config = dict(
    num_hidden_layers=20,
    hidden_size=64,
    num_attention_heads=4,
    num_key_value_heads=1,
    head_dim=32,
    intermediate_size=128,
    vocab_size=7680,
    hidden_act='swiglu',
    norm='rmsnorm',
    norm_place='pre',
    norm_eps=1e-06,
    positions='rope',
    rope_theta=10000.0,
    rope_fraction=1.0,
    qk_norm=False,
    attn_scale=0.177,
    bias='none',
    tie_word_embeddings=False,
    parallel_block=False,
    init='orth',
    init_std_qkv=0.0518,
    init_std_o=0.0,
    init_std_up=0.0518,
    init_std_down=0.0,
    optimizer='soap_variant',
    learning_rate=0.00603,
    lr_mult_o=0.92,
    beta1=0.95,
    beta2=0.95,
    lr_head=0.0111,
    warmup_steps=200,
    schedule='wsd',
    decay_fraction=0.753,
    decay_shape='linear',
    final_lr_fraction=0.0,
    batch_tokens=16384,
    max_seq_len=384,
    doc_mask=True,
    train_tokens=102300000,
    max_steps=6244,
    dataset='wikipedia_en',
)
Each number is 200 + 30 x the weight over its row's rms, rounded and kept within 0 to 999. Layers, rows and columns count from 0. The size before them is the row's rms in percent of the matrix's.

# layer 7 MLP gate, 128x64, rms 0.187, rows 108-124, columns 0-63
094,225,196,138,215,240,177,174,187,182,135,241,203,210,196,245,205,240,183,227,190,177,202,241,154,173,189,198,201,174,176,160,248,206,213,218,209,219,187,187,210,272,161,191,274,142,223,217,173,210,186,163,195,196,206,217,183,237,238,152,164,219,213,172,203
092,211,191,207,183,200,166,213,211,179,191,191,206,214,214,221,263,223,239,261,201,227,169,191,229,192,243,172,151,199,249,164,193,181,136,222,161,169,233,197,179,252,174,143,192,203,253,183,170,257,216,222,208,197,169,217,223,264,197,250,219,205,194,186,201
091,238,238,184,215,190,158,214,227,219,225,208,169,216,142,216,224,185,175,199,219,181,170,140,201,207,175,145,213,164,218,170,232,224,226,217,233,130,213,240,196,194,203,231,229,208,211,145,179,193,146,229,206,211,230,217,122,229,175,204,210,187,252,222,226
124,234,183,181,222,170,208,152,196,186,252,213,236,180,183,224,200,184,181,221,174,213,240,198,135,184,225,218,241,186,226,202,195,253,223,174,195,175,233,209,196,195,215,214,243,196,168,141,218,157,181,250,188,110,182,180,225,232,226,232,243,190,155,209,226
100,176,189,220,209,169,220,184,190,226,205,207,169,218,172,173,162,233,215,184,249,193,208,194,167,217,193,173,200,235,160,218,186,215,205,228,176,162,187,241,253,169,187,212,167,244,263,189,225,213,238,168,158,131,224,267,169,222,179,175,205,275,221,193,179
084,200,238,196,173,198,221,207,207,197,183,155,226,187,197,230,193,182,163,167,160,182,204,192,154,221,210,236,157,220,181,205,200,201,211,226,223,207,223,208,197,208,240,166,188,291,239,193,314,189,210,212,179,229,193,179,176,225,234,163,172,253,188,230,169
105,171,206,210,248,181,120,170,133,168,228,185,210,238,217,196,184,174,236,189,219,156,203,195,184,193,214,126,193,237,166,198,229,200,170,202,169,195,220,205,226,179,173,161,224,189,207,152,217,145,233,240,201,209,256,186,162,239,168,179,205,184,224,180,216
077,239,242,222,218,229,256,201,161,178,219,196,201,244,218,194,228,243,222,185,231,219,217,199,151,157,179,211,181,202,197,185,196,173,222,177,211,140,244,199,247,191,188,174,186,193,195,245,146,205,239,122,230,213,176,211,241,230,175,169,208,197,272,196,197
083,145,185,231,221,182,193,163,139,181,175,161,185,167,187,207,191,182,179,189,205,208,196,167,228,190,189,253,215,216,214,182,197,232,197,190,235,205,257,242,217,192,186,173,220,214,183,180,190,171,196,232,201,142,246,141,217,189,211,245,244,220,124,202,130
089,231,224,173,187,121,222,193,163,262,178,189,190,188,235,154,142,223,226,184,247,173,183,179,191,226,220,193,254,208,174,183,201,210,213,153,146,154,199,250,225,205,196,183,202,185,229,200,215,218,200,197,279,238,174,241,198,189,208,174,195,182,209,165,186
114,214,231,192,238,194,212,185,190,210,220,191,179,175,206,200,135,188,156,229,158,225,176,217,150,265,236,214,206,164,229,152,234,208,180,201,157,196,249,195,198,152,236,226,235,192,254,174,151,188,211,193,141,199,201,213,164,227,209,145,217,229,225,163,212
106,205,166,134,224,189,175,228,196,188,164,188,191,214,228,173,189,188,256,226,195,156,194,241,206,176,203,180,184,209,171,191,165,212,206,178,172,159,237,170,208,209,156,125,193,250,201,150,184,156,184,159,187,225,202,125,244,223,183,219,179,167,164,176,188
103,188,191,142,253,185,224,225,206,221,192,248,156,215,174,219,216,164,173,167,194,158,178,183,184,205,189,157,159,186,241,215,198,215,123,148,156,175,227,222,201,218,223,143,216,184,238,169,192,210,169,232,206,204,180,213,227,229,222,206,128,216,230,221,221
106,143,249,163,185,214,197,146,133,250,162,208,221,222,186,200,219,202,164,199,166,216,201,183,208,211,261,202,154,174,178,220,165,215,150,190,227,175,176,162,179,176,218,205,210,198,193,178,164,258,206,252,185,209,200,153,224,187,243,222,186,172,182,190,148
107,188,233,211,198,227,149,197,148,231,211,198,207,230,134,185,161,145,203,155,227,222,198,144,162,172,195,210,186,204,225,224,173,242,218,254,167,254,212,253,170,213,203,170,220,188,230,210,165,188,201,244,205,219,165,192,264,207,200,188,237,233,198,196,235
085,187,215,180,230,201,180,218,184,242,195,229,254,202,255,223,215,236,171,203,229,130,221,249,173,234,172,153,185,193,222,220,184,193,227,192,197,176,233,211,202,238,154,203,195,200,264,234,148,219,192,169,162,183,204,201,263,175,245,160,163,188,195,191,164
084,222,189,237,172,165,209,185,182,259,256,203,198,198,180,126,155,191,144,199,202,208,257,238,212,243,261,213,217,145,230,229,217,178,219,171,194,227,226,179,199,174,200,168,173,194,228,250,193,188,216,242,218,198,141,191,205,211,239,204,169,182,228,197,198
# layer 7 MLP up, 128x64, rms 0.182, rows 108-124, columns 0-63
100,194,226,252,197,148,243,245,222,221,273,162,206,207,215,156,198,147,193,186,215,221,214,160,236,208,201,222,180,231,224,237,171,207,187,199,185,185,228,223,167,143,264,194,142,262,191,179,231,170,223,232,198,202,208,203,217,184,176,225,218,185,182,231,172
094,180,181,217,217,228,202,197,218,161,218,194,230,176,247,206,208,253,181,241,147,170,202,194,196,198,204,165,182,197,258,208,228,250,211,206,195,219,230,170,144,201,204,127,235,285,240,187,192,251,216,207,233,199,199,245,167,184,164,216,191,180,221,185,232
091,214,161,232,202,170,200,170,190,178,187,238,236,196,244,197,150,207,162,197,172,215,206,294,202,247,244,214,201,241,229,200,187,241,178,226,183,249,198,203,211,183,187,156,206,225,175,229,240,203,251,178,194,186,178,217,262,154,171,195,186,241,209,195,156
114,221,217,202,205,189,214,243,208,223,194,177,195,273,174,174,234,192,250,138,229,207,173,196,274,188,176,209,203,207,207,199,168,199,239,228,207,220,177,201,213,205,207,241,182,193,300,194,228,213,198,158,254,209,223,171,168,204,190,228,167,209,188,141,171
096,169,177,249,174,202,236,178,185,169,195,210,162,231,195,215,150,217,185,177,219,197,197,183,179,245,216,179,198,255,189,190,177,220,185,195,229,184,199,198,233,201,198,211,214,204,235,138,172,164,230,139,185,148,191,274,199,239,163,262,243,260,223,212,210
075,209,149,200,141,213,180,197,236,161,161,214,170,219,253,183,156,211,166,199,204,248,193,246,176,192,240,224,195,200,148,207,218,214,187,141,205,220,209,173,174,134,231,205,186,201,205,220,226,159,232,184,190,269,199,216,214,257,196,218,193,251,232,179,209
102,210,206,226,163,192,252,246,262,202,194,225,145,176,199,185,191,215,163,215,184,259,190,207,212,214,235,257,203,154,228,222,165,197,245,178,221,182,228,213,179,186,235,220,168,226,184,239,182,259,222,169,186,213,144,241,253,185,203,208,227,222,173,230,180
084,201,197,198,126,168,207,211,229,194,252,202,205,219,213,232,236,219,208,178,228,231,193,199,211,140,170,236,161,206,228,198,160,209,200,233,294,172,176,215,224,194,139,200,183,235,182,176,202,149,199,189,182,213,138,202,218,223,221,192,145,165,189,217,178
085,218,204,169,180,256,229,207,250,222,219,221,221,237,206,192,221,197,254,207,197,200,238,237,172,172,199,174,206,159,187,213,178,168,217,193,213,187,172,139,175,197,204,213,147,168,174,221,163,231,255,179,227,286,139,225,181,196,206,184,167,182,243,193,235
087,209,208,256,138,213,216,180,198,225,170,234,218,133,166,187,208,230,216,187,214,207,178,234,223,212,171,197,212,244,219,188,220,179,231,241,205,293,186,210,150,203,232,179,160,187,204,212,223,202,221,223,237,184,231,187,195,144,154,195,216,224,184,133,194
113,175,208,257,170,221,163,164,235,194,232,199,251,232,171,227,247,168,159,215,172,209,228,206,218,187,201,172,204,259,204,203,216,232,199,246,227,207,138,213,186,263,200,218,185,229,180,196,242,200,189,246,228,167,179,227,243,189,182,237,244,221,241,239,209
105,182,250,270,168,202,184,181,205,163,201,187,237,165,211,233,197,225,211,153,198,257,204,172,219,179,244,225,202,187,218,207,188,216,230,173,230,249,164,143,175,159,188,182,222,163,192,144,206,194,225,198,244,230,157,175,175,201,245,204,242,230,185,239,231
096,247,213,144,176,220,149,191,194,209,182,162,260,268,239,148,138,238,246,197,207,268,215,217,189,214,211,203,229,172,202,192,198,204,258,228,225,214,198,183,185,226,206,233,200,206,192,216,230,231,186,221,232,235,228,160,178,205,174,218,233,174,209,176,178
096,228,207,155,198,217,228,217,271,178,222,208,162,146,182,147,186,210,229,224,150,184,199,182,181,180,189,242,159,176,204,213,220,191,254,221,175,189,202,222,185,190,235,166,206,189,183,236,263,165,239,151,182,189,197,236,138,212,247,154,181,191,178,208,213
110,196,218,206,204,251,171,195,133,225,219,208,179,248,212,179,167,144,179,200,200,188,235,157,167,168,191,226,193,189,194,219,201,241,248,256,183,207,233,221,201,237,242,143,218,183,212,218,174,202,215,230,190,174,132,181,283,209,224,201,213,213,176,193,231
090,149,220,192,153,181,175,206,214,243,197,190,204,230,214,257,227,151,220,186,182,159,217,206,215,220,125,185,218,189,206,199,202,203,200,182,241,199,186,249,207,207,178,247,184,146,254,201,149,235,188,239,178,187,270,226,219,162,231,171,232,220,167,213,215
089,190,217,187,170,236,218,147,115,185,191,120,218,215,241,215,214,224,240,226,243,194,186,205,170,220,220,219,196,202,198,185,204,198,159,245,211,200,215,221,230,263,226,193,243,175,205,195,209,197,190,177,198,168,192,242,223,200,180,163,199,254,201,266,155
# layer 7 MLP down (transposed), 128x64, rms 0.16, rows 108-124, columns 0-63
100,149,220,144,156,162,155,212,191,185,161,199,207,254,213,202,203,237,180,246,215,204,227,211,150,230,186,166,177,177,175,178,241,173,207,163,184,290,190,207,232,201,172,199,172,240,167,192,204,209,208,191,174,224,246,199,246,219,175,231,213,165,165,170,200
100,208,215,237,184,225,191,208,193,169,126,199,174,183,156,224,201,180,185,289,213,136,224,224,224,176,212,233,141,198,245,187,216,204,192,213,211,159,178,172,159,233,198,157,198,203,184,185,216,220,233,159,172,178,184,227,224,208,213,259,200,207,210,196,137
092,190,221,184,183,213,228,194,210,167,217,145,180,179,211,176,272,261,170,178,192,176,244,190,181,220,156,187,184,207,162,207,235,216,191,208,168,173,184,218,207,142,244,216,202,172,243,217,155,195,151,199,204,189,192,189,191,187,216,124,191,139,154,167,238
112,231,222,144,168,242,162,147,202,233,222,139,224,210,213,227,246,167,163,242,250,184,150,226,148,171,219,156,199,188,198,211,216,198,231,180,181,194,147,220,199,184,160,169,221,196,177,216,190,125,186,194,219,192,187,173,183,163,191,221,199,188,189,158,201
106,189,194,203,174,184,213,212,192,191,236,131,208,191,251,194,232,231,144,217,144,146,226,202,230,218,212,243,198,243,200,238,263,185,229,139,210,231,188,163,165,203,206,196,233,165,189,153,194,207,160,194,249,211,209,173,196,220,180,252,175,190,199,229,237
093,178,194,143,175,233,238,167,177,151,169,170,168,240,185,205,215,208,241,214,203,206,143,236,192,167,225,209,198,195,140,160,208,169,208,175,204,181,169,250,205,193,176,223,176,209,199,278,241,214,219,177,229,217,236,202,172,214,233,147,201,241,209,246,174
098,213,195,187,210,153,196,221,168,229,239,190,223,224,202,178,218,222,207,179,136,249,203,182,226,209,162,180,153,213,183,196,240,169,179,153,120,231,266,218,182,138,217,217,242,226,197,184,227,184,206,199,208,230,189,132,212,218,194,227,221,160,224,174,201
093,221,169,168,176,190,200,234,246,175,198,221,149,202,179,157,226,222,114,191,248,182,207,237,240,178,186,192,223,217,232,192,167,247,213,228,215,188,188,157,230,197,208,226,221,193,186,210,197,178,216,158,192,196,223,185,166,122,136,208,178,149,202,166,214
085,160,194,211,141,181,173,171,253,146,232,152,211,230,188,173,213,209,191,181,250,283,229,229,220,283,170,219,192,201,243,212,239,206,216,201,212,193,221,227,216,190,204,219,170,179,185,214,178,183,186,202,229,202,186,198,220,201,169,197,284,223,195,208,180
099,206,202,227,142,223,201,226,171,178,245,240,220,185,185,133,194,177,176,185,158,222,213,161,190,217,179,224,200,261,202,190,201,234,193,195,261,189,145,226,152,178,206,184,187,195,168,172,232,223,241,216,218,225,201,274,153,134,190,175,206,206,203,183,209
107,183,162,214,169,200,204,206,125,187,217,178,236,183,247,188,190,239,174,158,223,262,198,158,233,187,148,212,190,180,216,175,184,165,225,166,246,227,245,165,179,210,238,210,194,201,181,201,189,231,193,189,227,177,153,184,204,123,144,202,211,178,163,191,180
111,220,156,253,202,202,196,184,222,209,169,231,215,211,207,209,163,210,158,148,140,220,259,203,235,196,223,165,219,176,228,216,161,148,188,169,256,229,198,187,187,178,158,206,216,173,188,187,184,150,239,243,232,211,159,218,209,174,243,177,236,253,193,203,231
099,134,159,167,249,167,232,240,246,241,176,221,151,212,190,250,221,243,206,205,189,172,169,182,225,245,215,158,197,177,187,175,231,177,208,185,145,174,189,254,207,233,208,184,221,204,238,162,189,197,229,198,240,179,189,235,204,188,228,184,165,206,176,224,149
099,185,221,216,236,204,213,179,134,224,143,230,238,244,192,206,196,174,166,243,181,214,193,159,210,214,196,186,189,224,196,208,219,217,191,231,228,162,110,222,186,191,176,218,163,110,190,184,157,238,214,238,171,239,203,174,213,203,220,207,170,207,208,218,158
110,270,160,231,202,217,223,204,208,170,168,210,204,164,195,207,251,194,185,216,161,198,151,260,209,228,217,191,218,172,214,196,184,133,153,177,226,172,211,160,210,217,179,184,207,233,147,229,189,209,199,171,215,190,188,224,159,140,185,203,134,161,169,167,178
092,283,221,241,191,163,185,194,211,173,218,179,233,167,189,204,222,222,187,187,184,259,245,184,204,159,239,194,189,178,179,161,201,213,135,154,221,205,200,224,187,186,194,218,214,177,155,153,259,218,233,261,164,154,214,193,205,229,182,191,176,213,232,167,195
088,221,194,224,227,170,164,210,182,173,179,210,217,236,188,240,224,218,216,211,215,255,149,165,256,194,170,207,210,212,191,213,181,243,200,136,147,205,183,240,165,193,233,202,190,238,167,93,206,184,196,180,168,201,210,199,190,224,158,248,227,192,172,197,199